{"num_attention_heads": 2, "head_dim": 64, "hidden_act": "gelu", "norm_eps": 1e-05, "rope_theta": 10000.0, "attn_scale": 0.125, "init_std_up": 0.0442, "lr_mult_up": 0.68, "warmup_steps": 200, "final_lr_fraction": 0.1, "batch_tokens": 16384, "train_tokens": 102200000}
Each number is 500 + 25 x the weight over its row's rms, rounded and kept within 0 to 999. Layers, rows and columns count from 0. Numbers have three digits each. The size before them is the row's rms in percent of the matrix's.

# layer 12 attention query, 128x128, rms 0.111, rows 0-127, columns 0-63
121:517498508495553468493470492482494476450509520519503481455473493496516558522548489472510475507484492531497500471486478489520458526519533468472505513547550505473522479487516509484496456549521492
081:507494471540455506501565524544516485493468477505481518488521519497469499491480507519520473483511548486499493526528497541507512491485498479469455451487488503486492534530483517506522550522508502
101:526445473505478496503528527497516473494495519514512500503477477496529481479518534534468501535476566530430487553521536477546489519490512494476512437513503526480508467495489520522519505503480506
103:495516532519476497503467441480523536462471511469497479491494530494490487503472556475498496528491533489492471502531494476516482468453485508534475492514487496498491537501546472520510501508518465
088:512524509530503493511539501516536462439488484522506479473494499510529506483506518496493502540492573519446473541506496491571487521502491511492439521501472460477488545507537491552518494493522506
094:494517451525479528515479463530453503512469490472556514551484519523458478524519499489498513473480493532481478477494466474546487522571503521482499537494513511523521515516529510508509506489521475
100:525453474516505495506497477487508525512475452501519509504504504464545494478541516516544507518489470489553471453464521467444443498526489527475540484494509487468521503477452468534483511495511516
094:498532539533521515477474477440491475520534505502506453465516517528503485536495529516478518477554503509518497457484467475552542493502455483533497487514506526521474508522517522466524455564481467
093:521533541527494516519483512467494509546533502477514527502463469501466490508522475498503529481488473509531520466495533468507481500514468440539499473511525533484502524533474461528522491524495461
106:494492467522527517506511498495470516473484509492515533498464522491498499462460463489448482522504548519476481531496500493534509556488460516515490490506472546458510520474523522524521495482502508
098:547516483490524537516522509510429519542456481517500528483511516508510503483488477498499506516460468491500452516489446490553522511490495460471479525510490505557508546504495535479485516514486535
101:491503480506479460518483531522520430525500517527466530538517471445553452501481465523503500493491461500512518531502499521508513462556485463455515481480515515505491492515503499492531528503535515
111:499494467526488475507480471515460485467498514455495484485475511461494510468503524479514479515532496475543505502475521571521545487531506505523505543492502534526524473482492505500516532534492487
099:525477540455510514488515511479517558494512529479481479472526481506478463522501490470514497481489512510500536461492511478522553547471501483470470488531483480517517479502541471492497500499517487
095:507505485501465471500501487486496526506489545492497475501497532468482506474546499501535469479482467521517496481466497520468491525524511493515535519487525458469524449481544461467486456478503474
094:485458538521498494499511511520468522488470486494536515460498491479516486498486481559494484497493483518521518459508515484462472555512498540521540534504507472483521519524500476465482499495476494
117:506470486457501532478519490490485520533512467502508539439480496477495517498501542464520452479501495508527544488507534499498517537475528521480506484494545500485522476500518499471480494490480509
111:480478485471501494505486499465473517496503465504503489484536500533505469538483546454517509487490500513495490485494444547528506512471508462462481503520454526502533540485496501512442482541485513
112:513456473516478534516501533467475506480485512541548488490510488458481506485507532524493469482518511517457497475550469517527491499465490486454555470501497520514555475531530527491449526476486488
109:489461538489489559477528473461491508452471506511482482517477483545503474490485539560518509472502463457494490458484519545456480499475522513488505524490461512510470524547523537540490491489522497
098:471550531509466510504487519498494523501507479480446517511501518494486542551492489515509505481483512485537531522559494535510522444456479478500463504505496475534485463471474472485499516555482525
104:466524516488536486508534491495509499491477469493489534516501479484481502526519518517518478530502510496486493474493496505526537525504540513534502517552512506500478504486583451488482493496468467
102:539515549482546466495520507509501488500461493500490516479518524560544488500473541526518484498548474516421441491474468489520486481515512476491524498473518485524539486497513544520514498487494509
097:509492488511493516491544505458506467531520461476513497470519514518488549500499508520516504524498518489448517507507515500513572510452493509516496511493521456495533495564510508501515531513489525
102:512507522499515458512503533477507504508525533496498509452534491499457513547497547477476509482496494513473515478492470513454504482472553515476527536489491484456534532510513500458504456540466494
106:499521518526515481468443502480511537527549495438508511483523531499531529480503489505452481505536522500503481508505496539525481482492468509536506473500509488527473497507526489491538465499509527
109:510536477533483475483490535488469499537449510525456502424532501498445473472509469469503487525516510493505509473517508505497529505497556488490504499497515522484518519486502507505475530473515500
096:518473530499443534521538512474534543507521501462476527486477504501522452507495504477492468545473503510521503531528478456502492489498464520424548495455496487498520500496474442488495459505517527
112:504441474510493509541520475507503443498496538505495486506489542501537511494492505498493484461525486475501445522539537441489498514558463473476518537493525488504477462519474504510547499485508477
107:519481551519472442509505512552531539488453480467463496499500456507505539511507512514514493531518516511498480473475509541503511522514499465486535548455524475452515504450498512512499500477516490
108:472541460509495499483524552513594509496476465503482475525497499522514508507449517485526523500493509491505464499484546469513471478470510528453482476463516472514501515486481514486501508474509503
104:487482513519504446468511533525514557541458511455514483520499500515482464488480487508502522499506509520513504493517456500462531477472499504483522559506561472480477534463484459541523524481534470
091:543467544506453515518552506475523481493481506519495504500484502462509504482506527485513484467509505504510509535547465472530505509459501505490485517465514473515486493520488480550490522498517484
103:525493484491456506487521520492526529516484465478468505502500490515489445502479476518530529517510510486489541541525510542476514446478502500464463496466474530495482531476477508503512523518506499
092:491518485488442530518510530493544476486490467484463473531508523491526439522514506489492499508541464469503520489494507453487511498524511530529480453468508503524498548518519529535520495448502520
126:466495507502478498508491515493562550486453489482534517523556484518480468498505509485529477507499523506551488501494512514466516504489495518502442535450497451525500528516429477499489503487507489
105:485523510512497490488449502544500522527513500504494506489562504517467482485481460517522492539516469523510537548522510485469506516509464508484488511509491517482480503517479550478543530499499481
107:497519522479473531500515474546484496487513507452484490524564504480470482484477481492515496435507473513482512520525522476501509539452497507550521504476474470459496540508508546479546517559508517
106:503494549493463526472521516512501493523511498487481495499499461440506486491500493517502500515474492543512539486486501505521544510476529496428512499485509498500499478490456483505535513509507518
111:455478520498471502538482510508515488480515492491523502538522502523480510495515527515496530494513561496462478480529506504509528501515503546525454499510465465471477483496503493521514519495520501
100:512511515499454477494535496464500447520466485464541484501497522487478468474505496524478471485465509474553479502499501530511489532549490480515478518504486449519545489455491443526490517497489477
087:480536543515497445489519549486493531502529503509492522505520516547502492499498485533497575521548484474515524473523507515502498547506499497471471527484498453448494491513515464530568516499506474
098:492492523523516446454475458474534456572495515506508480510504459463502517528517465518500458524520463492540472494510506499493504471552493509495536516495517490501487483545501437471462495511538480
101:509515546530495479460518486474501495479492502483507493491496534522514498519510505487521533530470480497518498493521486480521480468526478463531544502506499512488500505488497505486502482483504469
107:484506509479466503533466452482521514515508517481474506543510523490499527489523500487486493499516498478497467526492442502508489466501529477504514531489490507462533500463476473520520530494533508
102:473502435438462520530497496472495513506517510495485490498485525483497466484500507504501471495519497511473512463513475509520497491515500540567493491541518505493491498536540518537528480515507532
106:497538539507522466477463469421514499518517489501515510461485478496458508555537496500481465501469517496541490476469507451500501504483511461470525513539489519525513487469490458511462498508494488
094:489506467505500460514503513540507507471512541519535509538521487506550503493518449504544498496463478482493514531536454497494519481500476491484495487495493481474495507525550473474526501464493477
107:476513512419481520541531490488506478498494535534470499520507488485527498495484510505510517451499522531470462527512501510515532528525483474515497509501479459500506528548496578500511493480491505
116:518569514464543465489444494518507452507511518510528492541494506487478536502500518513498567493461497552480492531480504502484509518513495446496500544500481452507526506491511530489463463465503484
106:503480509535509532479514524497508488473478520479526495504515478514486478446492523521508498468482492526491504524504434523475510505482486474521469545523451464539514517495486500489529541503497543
104:538469482452507531530510522452543542515530514493463542492485500502476527491473499480505460470514504504523511502503485487497523504485527521524498531491523498466484495451514512511513495540494475
099:504529499535488533518491522463460530478535524495525526467475505512484534480482506510500537478523480499514457465525498459500490473512469485539477508528463517499455539531497501470458474491533472
094:510507477530507514494523476505475442461507525503503470475482513473520473505507496489532483541480496529519486507491507505527492525511502497562489555453515492475482528447513484465517494503500493
102:474500473522459474491490530541467517520462517489552483475467486517501493498493500502503541502491482493482505476480461485496465484487511504485502532520494472517512491556487514475434526462515513
120:505473477484517494478485471527559524488532510523518462496469538516485501456487478520480529461480503479496474520475495525537531483498531520500508515512436501492502491549514475509470525487490527
115:501555498539471469492525481476502516507476492546522469483534507504456462510547482532494465520494479513521401546542496500462508500526505465469459505513507517476501470506487500486520498509488477
102:516534468491496537517497544481477511516559488509488491521500503504485512509546488496482448522486500423494533519503529497519516506486479494501506552470487530453496489520510508488471519487463526
103:485518513508547531522549527492508503511511500478489531445493499484463489470432466526542478518487520494514518508543528466470449520475466483530508486496495497541476523544457539516499504470547513
113:501497533497507512488536496504461493512519494481492506523478532535506495575524507453473492512466517513515500490493538506524473540483557522501509458447510518485518478475494506520487516505468507
102:561484482519457536505516527481523497499550504518511499534489502492507500456459521519480455500500462477477525502493516488542472503493490519489487514516467516482486479461534481497470515514515505
117:498532508508471488482519525474507503536521488541493512519509535499513489492503481533495507482475508527542535545472440493505500524484549530515464499544505538534476507446502507500483502541492481
109:471478463485523496468517496517530500509534510490547530456541524499494482525490480491501464502493522542486535507502482541487476500487517502527476512526487501444487506543505486485535477464489526
103:477475532526524513476517496494567500513497507460545501444513546521536504482502522528528525467522502515510458465478506460501524509485503463497491503496503517498487502519562495483478504484540511
067:519508477428524484497529449513457456522487491474480463514489464498533517489504534483572490496521509502504544481475478545510457526515500496521487477474541510498493431521500486499491502530499492
061:471513520516465501531474523474529511498491504525480497506553490492491459492558529484578469522519487506478493445492520519481510487525470500468540553535495509485500528498481504509518513453472491
072:529515500492482527461491556487501473512516478517433484511492515486463512485452493474513496476529509522471517523518489492507505459512517508526520494537518535497498465509523501499476456525496536
070:462498466542491493471522477484496500557509552519470495490515548469454482517487493478489542515461466530468522483463486512522466493519488503478495511476463486497461498478519523523497501530537472
072:483470506514517497515494514529495511509489508519496496514542501493482514483517525533483444506480485492475522471501551472494512490510523515491514496484486461511507514525448461557526494476449539
086:520479531503499499520525491504496494513501496495488497492525490465427538500509504485504486492490543478471532524477504477533502507491515447461515499475525520513470498490487455511469475480484498
087:518490497498493499504523480512495433523490472502550459505497512522511503537570494483473511532508526476556521497515483445524485488500473481539501491454537506488456456472497510476513503531518482
098:499496495465489526519463476552501465527472539510458481542479467523515453485459508554515494515492439487506546516489486528476513523464468528489529518520514520477456509528489452475478456507484490
080:528543472518489484496459503505486503541486524522531496461493485488491481514546516478485500547529465488541481498504499519482470510465443536491510545463516508453464468511482491526535447503499489
093:478516471482498520495533485499489517545497509520489515466480517475448525488507491474467522487438515512496510566471489481502510524512475523484480549460490501443498461508500517498495499515513443
099:522484547543508495479500509513486531499513524459484547468444487493470479491532502509501501499472494488496479493514516485508500502490534466508523502500457519547496505461462522550504509486468487
097:502543539468506494506463543520442520491504495514456525506501497498497494507511507509488501529481512548497481508483525481503476554456507533457496532512518491470544454469535475485494492503532512
100:484491487467519530520514474511453476474507473485493496532456504523521500501464491474501501510489508480505500511527471487488500505491477547507480482554506553472476486527480464484536509533498500
112:472506478498506502504518487527458456496474495472484524534497581492500495513491463511470452492503507498538484488523476476527509513496498561489490520447498483514542465481513494514561509527450536
107:499483521507531504491505498472489492520449472483489563526498532486463486528503516507443491511509533515474544449527529459511485467525451511534512518490494498472473493525505478515504521534507510
111:508454474538474489502526469478527518486516522497538451481492505450491475511533497519474429544528486492521523461541530492471528437487471476524538493474506502505479512521461494531498499480503494
102:462494486474492485498480474476460522542497506490503523505505514520502470493512512491492511561478473502528535519486486498502484539466475519498507489474526456455520493534498444516499470513526517
109:498471506516479533488501542485517524452479521536492501486530522524525519514503538540495468510529506514519542487517446497478540494458484499481503533462499496544522552494506558500505540488479501
102:462517495535523478487492512528540441509502494482529511489491484538511487495484496503478522500537517474512505491480512512542510500549515505516487512518483520557519506466500513476529444474505463
096:523509508503477521446462454478529514528514503481488509512504498494491472479503489525419507517491464511483526481510506458517503450532544513479497495574512489502525490538496484538528529510539512
109:580494458536459536519501513483490520532517492501505548488477464490458494491508479495512509489499450493485528498531479497492473536484515470491532491516507539494533538496473502484503529502507493
100:513460530465498492515458521431535498469505526488521477537497537523493522489463470523465460509484508471495538495484465485516528538501552486506469489521484478483522545526509484515518513498499511
109:516516492532459519511501483525499534515473502512448509514539489491477535488495486490536496485445471528534496524476514520459505531518517523482503528531484482510484500467493496480508504517493498
106:519519463512496505513509513499468507504504532515510501542507531489523522500504502479469479512542485522461505521486483477502481486514497524499511550526491516550469501534522491457497497504460520
094:476492502444464491506526548535447533489512536510505523498505473524484491542497487524490483478498524495492545519530478554474486502492516509479506502499498507497483531519540501520549519540503516
102:476509503499513464502533480485516518528504532462492468493505463486470525455492506472535532497480529514525521483478512489511528495497485495499444536453492457515511503507534509498512525482523520
086:508522485509534483530507553495533499458509478525485477519443489500546481486474513541487497482500519527506549542485501480514466489481512506514464487552485513530463510561460478486516520445501492
111:539485484516530488466538515501474475511535508509497511499462543466511524540515485513483524499459489466482520460532517477563500470479514502464490458501490508555518466491488521480495500433488489
094:503515539526459500481525510491482512492480521546520491503485502525509528488494479512501520492525484521516498505483478462487519501480505510487459542499480471494491502526494489509524499475478528
101:497512499524518479538488474525475535449487496544471492507518493491493497496468450510529501534532492496530510486509498547489499525517511458477510502511514515519503503474489502468473466472500512
093:505493500521497482506508489505522530557461505500538502497512547510518475470485464504516523539468479521454497473519499478481521499492520485477492512522458518492495504522497504449513530467508519
105:486509524516485479492465492515504500506522491472477514478513548512514497529455535504479504509477488499534482507490514481506510446494496542529479482511462491560456508483508473504542484501540523
075:515559482501482501499469536494531501509498503477447523504513496500510495475536503470521463524466503486493518461504520534490531519528516467447533501487490531505531548510464500550480497451510509
076:486521504523495501508512539489496499483508482485517512510518507511486490499516515505454496495471488460500460521525502495505531484520554559521492513526480443500534535514487466525472511467469504
078:464508501536504515512474550473500534465506504497468513531535512518547461485479477499468508533517491496491505499532540478459489518538513533490509506552468483534500495508504530485510498454495501
066:459516486500518514515490529521501573493476518512503520499501510465493512464529520478527440476496466483522492479504531538505521543492517528481521478495505491543492537496443516521514516472453540
087:479523498485469497549492525521487531467504466484513526516500511533525490516517520544491461505522500463513485494513508522488540499506529511509502509513523480487524562500445501530518550490451511
079:471539486493522514536423533484456528510521475485482524478502524569452476476486558508514462532463496512517527498490523545511511513508523502477517488544520529505494502498511518519485518498507496
073:525466487491505479468467493472454496502507479500462484481504525518541562557525529451545513541501509504521516492500482515514506514509486500503516469499516520498458476495515445494448494499512505
086:500472476491509524508496515532517503536520463473471498493494531494539504531528529513496484536481468518519484502512494532497507478499479498499499538494532535511535519455494543464526491471490518
086:530480519503495486454484456473531504496488499480531509519487527506495482493520495461460476537513550509567451502508511510488481468508528519540521504481503510510507468492494456539532529549499512
106:504506517495498525492532497531460494503510513511514506468501466500494470535479513522547512476494462457491513456511517490504532512488477520488549537442532508510530468514514543514510518502486523
109:482516502494480524471499502496521444517495450481500514508482552492521550505504511489488464513494490514520487488516484473495495454494532491579468494491504470473535484465490510503514510524474487
092:484489481485479518500485477511517499485460492516464503507498532495518496512499458530510462508476520517518490477488501524468477495520512501447522510508490506497545466481489443502520500520486515
107:488460487486496500528491501502499532507508483522485514543473491513485441525483446492494510535478535520487530509498542478479522510491437530461505566499509516469480496513479452490471464514512527
107:500483496444465505530464478490488463493499475549464474518528514489519503495529486465520550487523496498536488500507446482501502492532490504486493475504555480489457510499514519501491518484520537
103:513506478527548483468485485487481472517512495494537516483482507525469481501529465494452494488515503507552494494480521462556496516510468484539486494537541560477462507516507481454505453526501457
119:456534502440498467486463499489512467485527511548495469526499531506541511503478515508453539523471516541473498526508509522520476511530440476497466506473488468481516501496520507514491516497489476
119:518493483517516495549508497527491514475499488501506561440518484498473494538509515515519494475501493524451493504527515467520522490478547476491486502478477520502517493481472521494532536531523506
097:503519501482510488498498509485461502497497468519494453514508507496454548508501546510538528554483489528471478525475508452501531468480489480524523545549518517517503484527531522457475483489537515
105:457445495505492463494509475458519462489506517523517476511546507517483451522536463502528545504489502483470466524506478505521487522556505471470485476481482504512458460492503484511496471536527475
095:511514510535491482460487468511558504523460493449472496523492504519532522510487497497510452565530483485495461477510523467484520518523501455535517467483476492548538510509479505494524485468512483
101:488520537497471497557500504483485499517488527521494526541461449497508517498501459515546522502461525488517496533511551512540475476512502477522515465521466491483531476462492464462504513526536500
092:536508507472505468505520523529538497492509497494524474514511547520458474532473510541491462492501470496526494490484519429509467506475469524469520517482545476519530475493512520474512501497516509
110:490472545467506498533471483501497475525497491474522489529497507513479479546564527474544457522467514485466461462557513520490482500533517476496529491475499519532517445480547499480515483516472505
097:512483476506519475501464449495556506436523476480505512496500500470513488497473527493502498457468509573526492476451496470499475543517471501534552536460491474488523503536450460513502502477521541
098:523507522482503478486519493479513482521466466473520514478503477450481450506502527467517499490527506535490515499517489570535531496490516451508507522523485478448563514513504549515539508497509479
106:516483536481523472544499518523527536465486485472481526477526464526449468475494463496503502534486506501513488506487531500489549481491493538463507488535480535516504504500496492482509493484518455
094:490464532489504499491452491495509496549523513524552505514502513476514497492500509464489485493514527533519502495498442493487478511449544538517490543513484459538503492498533485485521511491511486
105:469492513503489525524488500462550495457503504520478521501475532486451490475507444507519529562475473468487487528497503487497474516518466509538486486537487474534522486493522477481515498490519506
091:488518528513550511483510508484491511467496510488529484533519497490517506521471456481501481486490514472506484484465434489518518485498512462530483567498503532550481540498528501507532526504510503
097:471465500532497460566532473510523510499527541513496487539504519497489480514526526523463506509470492502501509464514520468478491506485476530509517511504517463519511502491422498481487503477463579
104:512539487520456514485518484489566519522494523498465518476483509486426475532500480444516521528448498513485539526503543484490500484487442478489504489504491530453468531519511498531504483484485480
097:541491476466458482465514516501555509500555477508478503531487503486526533541506518526505508479511487498504458497472480471504490474532485532527505469519459507537463503498517533511498521495571521
# layer 12 attention key, 64x128, rms 0.111, rows 0-63, columns 0-63
080:497452524563492514494492463503501495548488520492525478509458471468493492528532537459450502501534492491514485468500544539511494510492490524484523489510495488537519516500465461488490505490518474
075:499513537474512482512504518501518550473481517519510455508472482525503478508514475541472511490516510538470469454488488486457472459517466569479499506483528476499511495440511480487499503480525480
082:493532487493510451505479499503457512519478522485475518496520477549533471487498477484502473487502518517475533509500528503556489499498477494484513491490535494497528497496492478509535490525534494
094:512545484476545469522475524521495507478488507531472499520515535499510514502501483470488508482517499520529507488471482510482461518477515524475500555525529501478475494502488503513514496519465526
075:457514523451510488537491577507504512508493524532495496539533547512472467488515492505523481498497492513526507495473516443482496483513493467450471503459514487513540505508486509464495474511491521
086:520481522481484504461479504487504542504483536524493475499467500525513494515496532542516555473479506513467466455486479532518500514489455523498484495478511532503464496442530501510535474490496509
096:508490488493503554520514483469488451492478490481449502513502488527482489529447503478463512481515515520485480490500489471568458487480491504532477510492519502550485464529515516472482526524522478
091:517487499477465516567567499517526523497475510488523494495494470440511493499522521491486528523436486483536539541511498496474460513523498502530513476521506504552525524511455491520490444491488529
091:461519492552474479489520472462471505513465477509536489453445512484467555491520503467531517510497487461514481495511543554499489488456503474537520553495459527476465516503529524512483519517521493
104:514514504486512467494553542479514465499484488536480501511518522498467515494512467526528480564499502503492511502469486491486475515516490477502477498469488483502470524559455495515466459505489507
112:525502499485485509513532465519446487475501485490498445531480510501526521508516524501507498506526496500512458485525521451528526503519518489485504498502511547561511478486460521511454506459502522
093:452493549523533511447492514520493494492476490503470508476530502512476532485532518533456540481514520519477488523487521499512527476465504524535508511501508463529461493472504454503463497494502452
100:514503495489486524512524515542539514477500482508496476516469493520517524506445542522531484470515494498479476517508509436533532448481476513503503467484526529534450506460451503471451454469548474
102:501527464505510526487488536550517459457531480501495493506457527454505518477523489496516520539456516428485508477534470448526523467523538497487478536505478515542481521474479442519512499505502512
113:536485510499469512482535509490437513512461490485522498526490466474493489447492498502486531479576506484523478462516510457522473466512501535526495464522499510525498493510500528520489510533507516
108:530550481503504488504496531535505487481491502482456503484505431527504479494520508484485515484471491516496527525495512504516538500508440565488504494485500534500471545517542490480541526529487542
112:474500525491538504502490483520528505525528487479527483499547530499511497487495490506511526505500473508440522471513450553499539494476510478472476454534506477534549481512529551557458527484492497
106:489479484464513538519553489492511483519490461523525501487550498509538516552528511528505472504498494493489514501501494487490543485469493518497492539500519520486536508451519541472502551514491510
103:490492534522533472472545477538464477453442522477510486480474489534544476501516505499495486509526541485465513474487504477496487525474451513483551508475512476525533488523466478494502497485489533
097:517517424495467493539494523477476492493485512495492491495528499500546529481485506454488517518528539521463522471447501473521511511460514484544488520519471476523509509509534479534524487491500484
101:497476496516462485520461501476484510487529450508457459457507544494478469457457505524499530486517517476491530485519503493527504493474464482529492451502524516477529511475482520509497564496532536
104:526464520479499497467505511484470492510490548489544518503504491464491508529497504521524459492491526527518465487497537463519501484476523453508537497516476479462486466499549468540512456488491539
108:501512445509466491527503494527462490466495474527492481479491475489466478478481464467497504483515523479482523513507564498521499507520455538501504516569523473542495515500526537478509508534512513
099:488460483488484488559527499505502544493502445490502492476538509459486475498481493462458497504538501520465553536484487520551520511491460530512534527485526534507484491523474490522487480517496536
101:504537538486511511506513479468517490491479526479533495491504449506498464497512493513485500536525471529511510502445548481496485505573510495490496543504550475508535459488494504497527465516477479
101:483505536490505478505496545479519490516508487520472517512514558520481501516502517501494490492477507528504513502505498493502462521521435479470536484509487468494539517492475496444490498529447443
099:502511479476490518479492563454515524508478488476446511490446499471509493540491499502460514506524492502485502529541511549484458488496527505480509515532491501486542498519503509515487471493483521
099:516461493494499490497497470551525535544520480478482528487481479504467562506483507522513516526489520537475512499520528515530478576496507473495463473501499486537488516489524487523454497467513474
104:478553514504489458504456485527481507496473497516504491500539507529483453507506521508455495558511559460517504510524468526539466476453523530483462472503451501484508540545453509518520511508474483
103:495514475543506543484442534487557530497451511495544529508511479514514514509530522523501473505471523487506442474486546499510504492516464447491495493497455485444505485504510524508438476498495489
106:489492489465490448550476458490521506494487501498513517488523522521533483476495483517535529497456525523476442509532503490487499479480501543516531491512525503512526500474519487474496471524493492
100:496440510499513526555454529481492515481514505468513446477509510492559491515515517563456477497511491518508464498518508515501506472487521522480518499473498499578517552479533505509521463469436502
081:488519512496487498473503462530534471504517491493527484490473507487466492486506500512517491524458493480524532474523503504497546545526526421502512509488520493493495507525464496526485541536532492
086:513550498474461504470480496537535510514524479493496515504501450536465496489492493530512476530510524480530476489529486491493540523509500461501518494469477489505478500550461529530521530482532500
087:487483541475518471508538495459489506485513454497446519512524493538526495477444484534475487493554543500453503492519482538527510431514489535498491472470517460470520484507546510504506522507505461
088:488531466453529480503455488500488525512516471513516470497491506526511499523476472500527482478542483504492509540502464493541447491480514533518499473541500501434479532502510471515530492521523492
088:505489501434467468493510490570517509485501480446524506520514506503498506464506462518507458534481519439545500521501470507492485537493502497469500492493514501531506513498529496525498538495502505
094:489505500493515475524520489514515527486465515511473489516490494541469496530501491524470517548482481543514495485516467545504563536480478473457522540527502499492513468500481484515498509463471500
090:500513518566527512519493471460457476512523488495497546475478494517534501462517509511499457518515487498488504524512511491511469521527514503534476427522485503523536471463519472481513454482525508
093:471485498491507470524499500504541485492527443486476480506531547537497493482480492527503490442486524507476540483469481466537465464508474495518495518463515476499512466478513529506506458495525541
097:523468477471463502495501536492509519495514517489480476487509489463511460511485452513552514521550493476477533473485538488516475468484474516489484534481514487515495488530510513492484505518475517
092:517510510534529528495480500539512489486531439480493486476514492472469493507530497472496460474527500495510515487491493507528539521493517469494520448525469480509535518498535537480520522452491468
097:521455456527471549506478516501478492514536472500490498469452503524467488497478513512480508475506480506520478465527525497520531518517514500487515495524499506507507536481532508510502511490521512
091:500458496519470536514497533510503515504467501480516483534454520437500540456466512536486499465506481507541522461440488528491501529486517525492483540498508540504496483499474507530527522520510494
108:495473484477511489499494507481490514504498497508506531532530527484500506529485547469497477491476524498523507511489510521520511496496500520484438474478478495541495486436503489498445492522527497
113:491436533519523496506477505495468506510481503548497501524517507520487512525501508498516528499478552510499489499444457525540483505516512501503499500488454469483494511488481489492461449506529513
101:485524471510522461505495481527514492486448479505469523489516491512511509471516524523534506550502509475498491513527528502471519505524569478485564454532495537477496510529516496523477483472513458
129:497518502512505472518488487508544509490505496508525533505495525497468470527499534495520495502486485510447487561502483516493487541481500490455509499493448522511496547516488490510521442467478492
116:550486491417492479514472520533477494490543463503482514527489500473480480539531498526533506484468484508478513550501483524544538527510519511427510456486490511528513476493531520491468515492527521
116:522487472496507523514479506501453479516460518481521505521472503517493462518530553524530538497533527497484497497491550468501469482478491490429505517493484523521446493489525509501494485525474480
108:522503521501502538527527481445496486540501496507496536507502537520547488511459501493508507504469487488522557495470505480482520478535493498470492469526499540466448546540506499527519475512512512
105:484482579491512512471504536506478441460498473455475500525524521511529499480503520524529525497480542522518516485510506513530513529539489524507489460502508489468528481503510494514486474487482507
106:522493495503524506531495533536505499515489465492491467496507504510507498485496495534496479550422500488453507555503475493509516475519467506485464560519525511454518523562484504507471470509477507
093:494534503483530485552505520514515463510511477499499501492489534493474517499502465506478483478501498519505480449463493520484475488473525463462439506516478467485489456476472502487532487462487505
108:512542511473443515477474455497506474508450486483540502472484453513484520529454487499556533522480503499518492491472512510475506502535515488497503519507496575518479554508515491512431496474482487
108:488521489483520520477528455539466496494474527519553443477500540499511548521494443505457520446521497492506493514505505506513508525512482464481475504513503487540467518534542502514470475500508544
112:492538491467506513483482508546520474504477532545477488502464491494515520507519481515505458489529496512492518456536497504486493447505520526492534570484497533482509555464528532493490526517512488
099:538497552496533494497507510528486483466513531518490519477491506494511514480456475492543500495527551471489491486500520538551537489491501525541476462486521490511529465497458484466493525486518528
096:513511518504533470451473488477501529498544492508526465458490499462497478500469502453507501496472456529520492476487518473502505456509516498520509472476517541478528482543512511453457474518519445
107:532463523520499524507452481484482495494516542525483529483519486491484512477500457506507485505512501515491481547510499494505493492498478473492486516520485490492537515434501493472465463490487516
092:451475491500505495528479541503481487473507483442509467484482481508518527535487504498457507480502517474527492481470502540486532500485463501526474492512510506488551453581502464476506493517504507
113:485489538481446499527497505524496462535531510521483467498498499478494519489508520505465520505510437489500526461511504492501500493559483561507472451500466499481493496493515502472547496536477524
108:499541488526535536447468478457490478512541522508537484458465484500514505500542477515479557488504495501468521484499481432524479533484555545495502491497520542498477478493500503482466503518484522
097:537499488497565497482492490495512487518473500516526445486450514485521523518532543452496484523493522498465508553442535450503483472492476514497536521478491497537477478512485498510501484516536545
# layer 12 attention value, 64x128, rms 0.105, rows 0-7, columns 0-63
103:469501491467500493454468518441520509492509503484489486495505494555555536491467508522469485511511479521452507507475467483535496511504538534517499527512486487509499510471459533480476442522506452
107:465508503546504499479506507485491464526548464538507534508491556497501499530513430469519490540519475483533506503516518500523463506480464454497504474487482530470517484537507483419470500501531520
104:505511567471522492467496486549549504486469514541430458533480519495490482508507499487510502528495531498536509517509509484554487472499494492489498509449544556489469488504486509457465467509463501
101:490510453521474507525519482520444472492526492445490513504518517505509504563491582495440493525502488503527524495489494543485499505533487553511502501547519485471495496505477505470505501509487499
101:495478514472502500481502482490493467494470520509464506474516557496564553480473508522501504481517520493479471522520496509485519517504532456544447505499479503486495517528520507530523514451528518
098:487531491483506479540506526503518527519509535515469485526454510481526462469516541509537469498456480521521495471519464476465493513517455514506522512529503493470525510488473528472499485480518543
094:495506497506482508491470476496486498500508522455534479487498526463494489526452497505481503514485512481495532512518493529536564531471477515513514546495542463498489519532519469537509481492530484
092:532521484514521554450488488507463441480543488510512508461531513477509464525538490497512486531513485502475515507514466501522493473428528525538476491550473474507485518499517467472484506457472501
# layer 12 attention output (transposed), 128x128, rms 0.287, rows 0-6,64-70, columns 0-63
111:518481502465467478522508503493530502516472510518487478501492503480497517438518512533502525510481557484527550471509454471515517479496494461488492517492487504532530492479521538522521497480474465
107:508479504492514528509482498505488480485624478508462491522510513453494547510558527479534487481491495439514509483524522534526519489493452489514473517502481479491441452516501486511464565512477521
096:501498519495497453531490481523495526490483533509483470508490450500479470497469507462522495504497472516533497511516500548500528495503519485476509496554462481466471476418484504494512543481532501
118:517547506464511495472481526531513498523553487514504514502515497469488551496528508507503496502496517512466506467534508519499492523520517529485554480467481467493492516528545509480530464471488504
108:479444487501543499512522504498521496512445501508518515474508503478496480516500515514456485496438527484486520481499533468492489480537490527519485454484558533495472528523512510502499472488548498
105:512465486536472505512480439466515494502581489490490477452488521527493531528500494525510510506480494492491478516457485503462466519457521539478462520515476548475493504478488514532477477499543476
092:501515511494533458487460529505468520485520503522496537522493509528529549491522476487483518546500511512505506494515514491501519506487449537463537487527487459521568475499491485478501467538472488
087:533510477532560499512478517509493496459442461526546538495537486506527525479493473519512511488491520551496497556471516491501484546502493498493526493465494513472484503513507479453498484510464536
079:513490498528472498501481503450482536496491531464500479499524498499535481526528526526429530502487510510535533516512505511538501494530507525473486515510544536485518488526525498514540514477485521
101:490476469442505512500450491482501504470551494531513496560516509494527510483506477463472500472506536499508481515483466485476465515486496522482550516479455464495527488528496495535479537524472555
087:495497501515519494481458513493556512476426510516520478498479458537483491528457441515530495490505510540505448529530500476503489509457472544539490518491449514490471483513498463469540499515487484
101:508521519502492504499492510474439481496508522534517545486487497511471495552541513511521506502532448531494523491500499486541511471484528481509548539512483505480495492492471463475506472529460481
097:512510505500477476471492511481527481527451499480495515470488505467515472471518529506500513501519487481491533518503557473498529537483519480463518493503537478503555492513497500457513527472489534
092:487517476529508561474533518532517488550491509490470519530459480532473479515507503503503505473489485461509505484490488468507470489535521451492474503483544500479470489483559528524509519500496494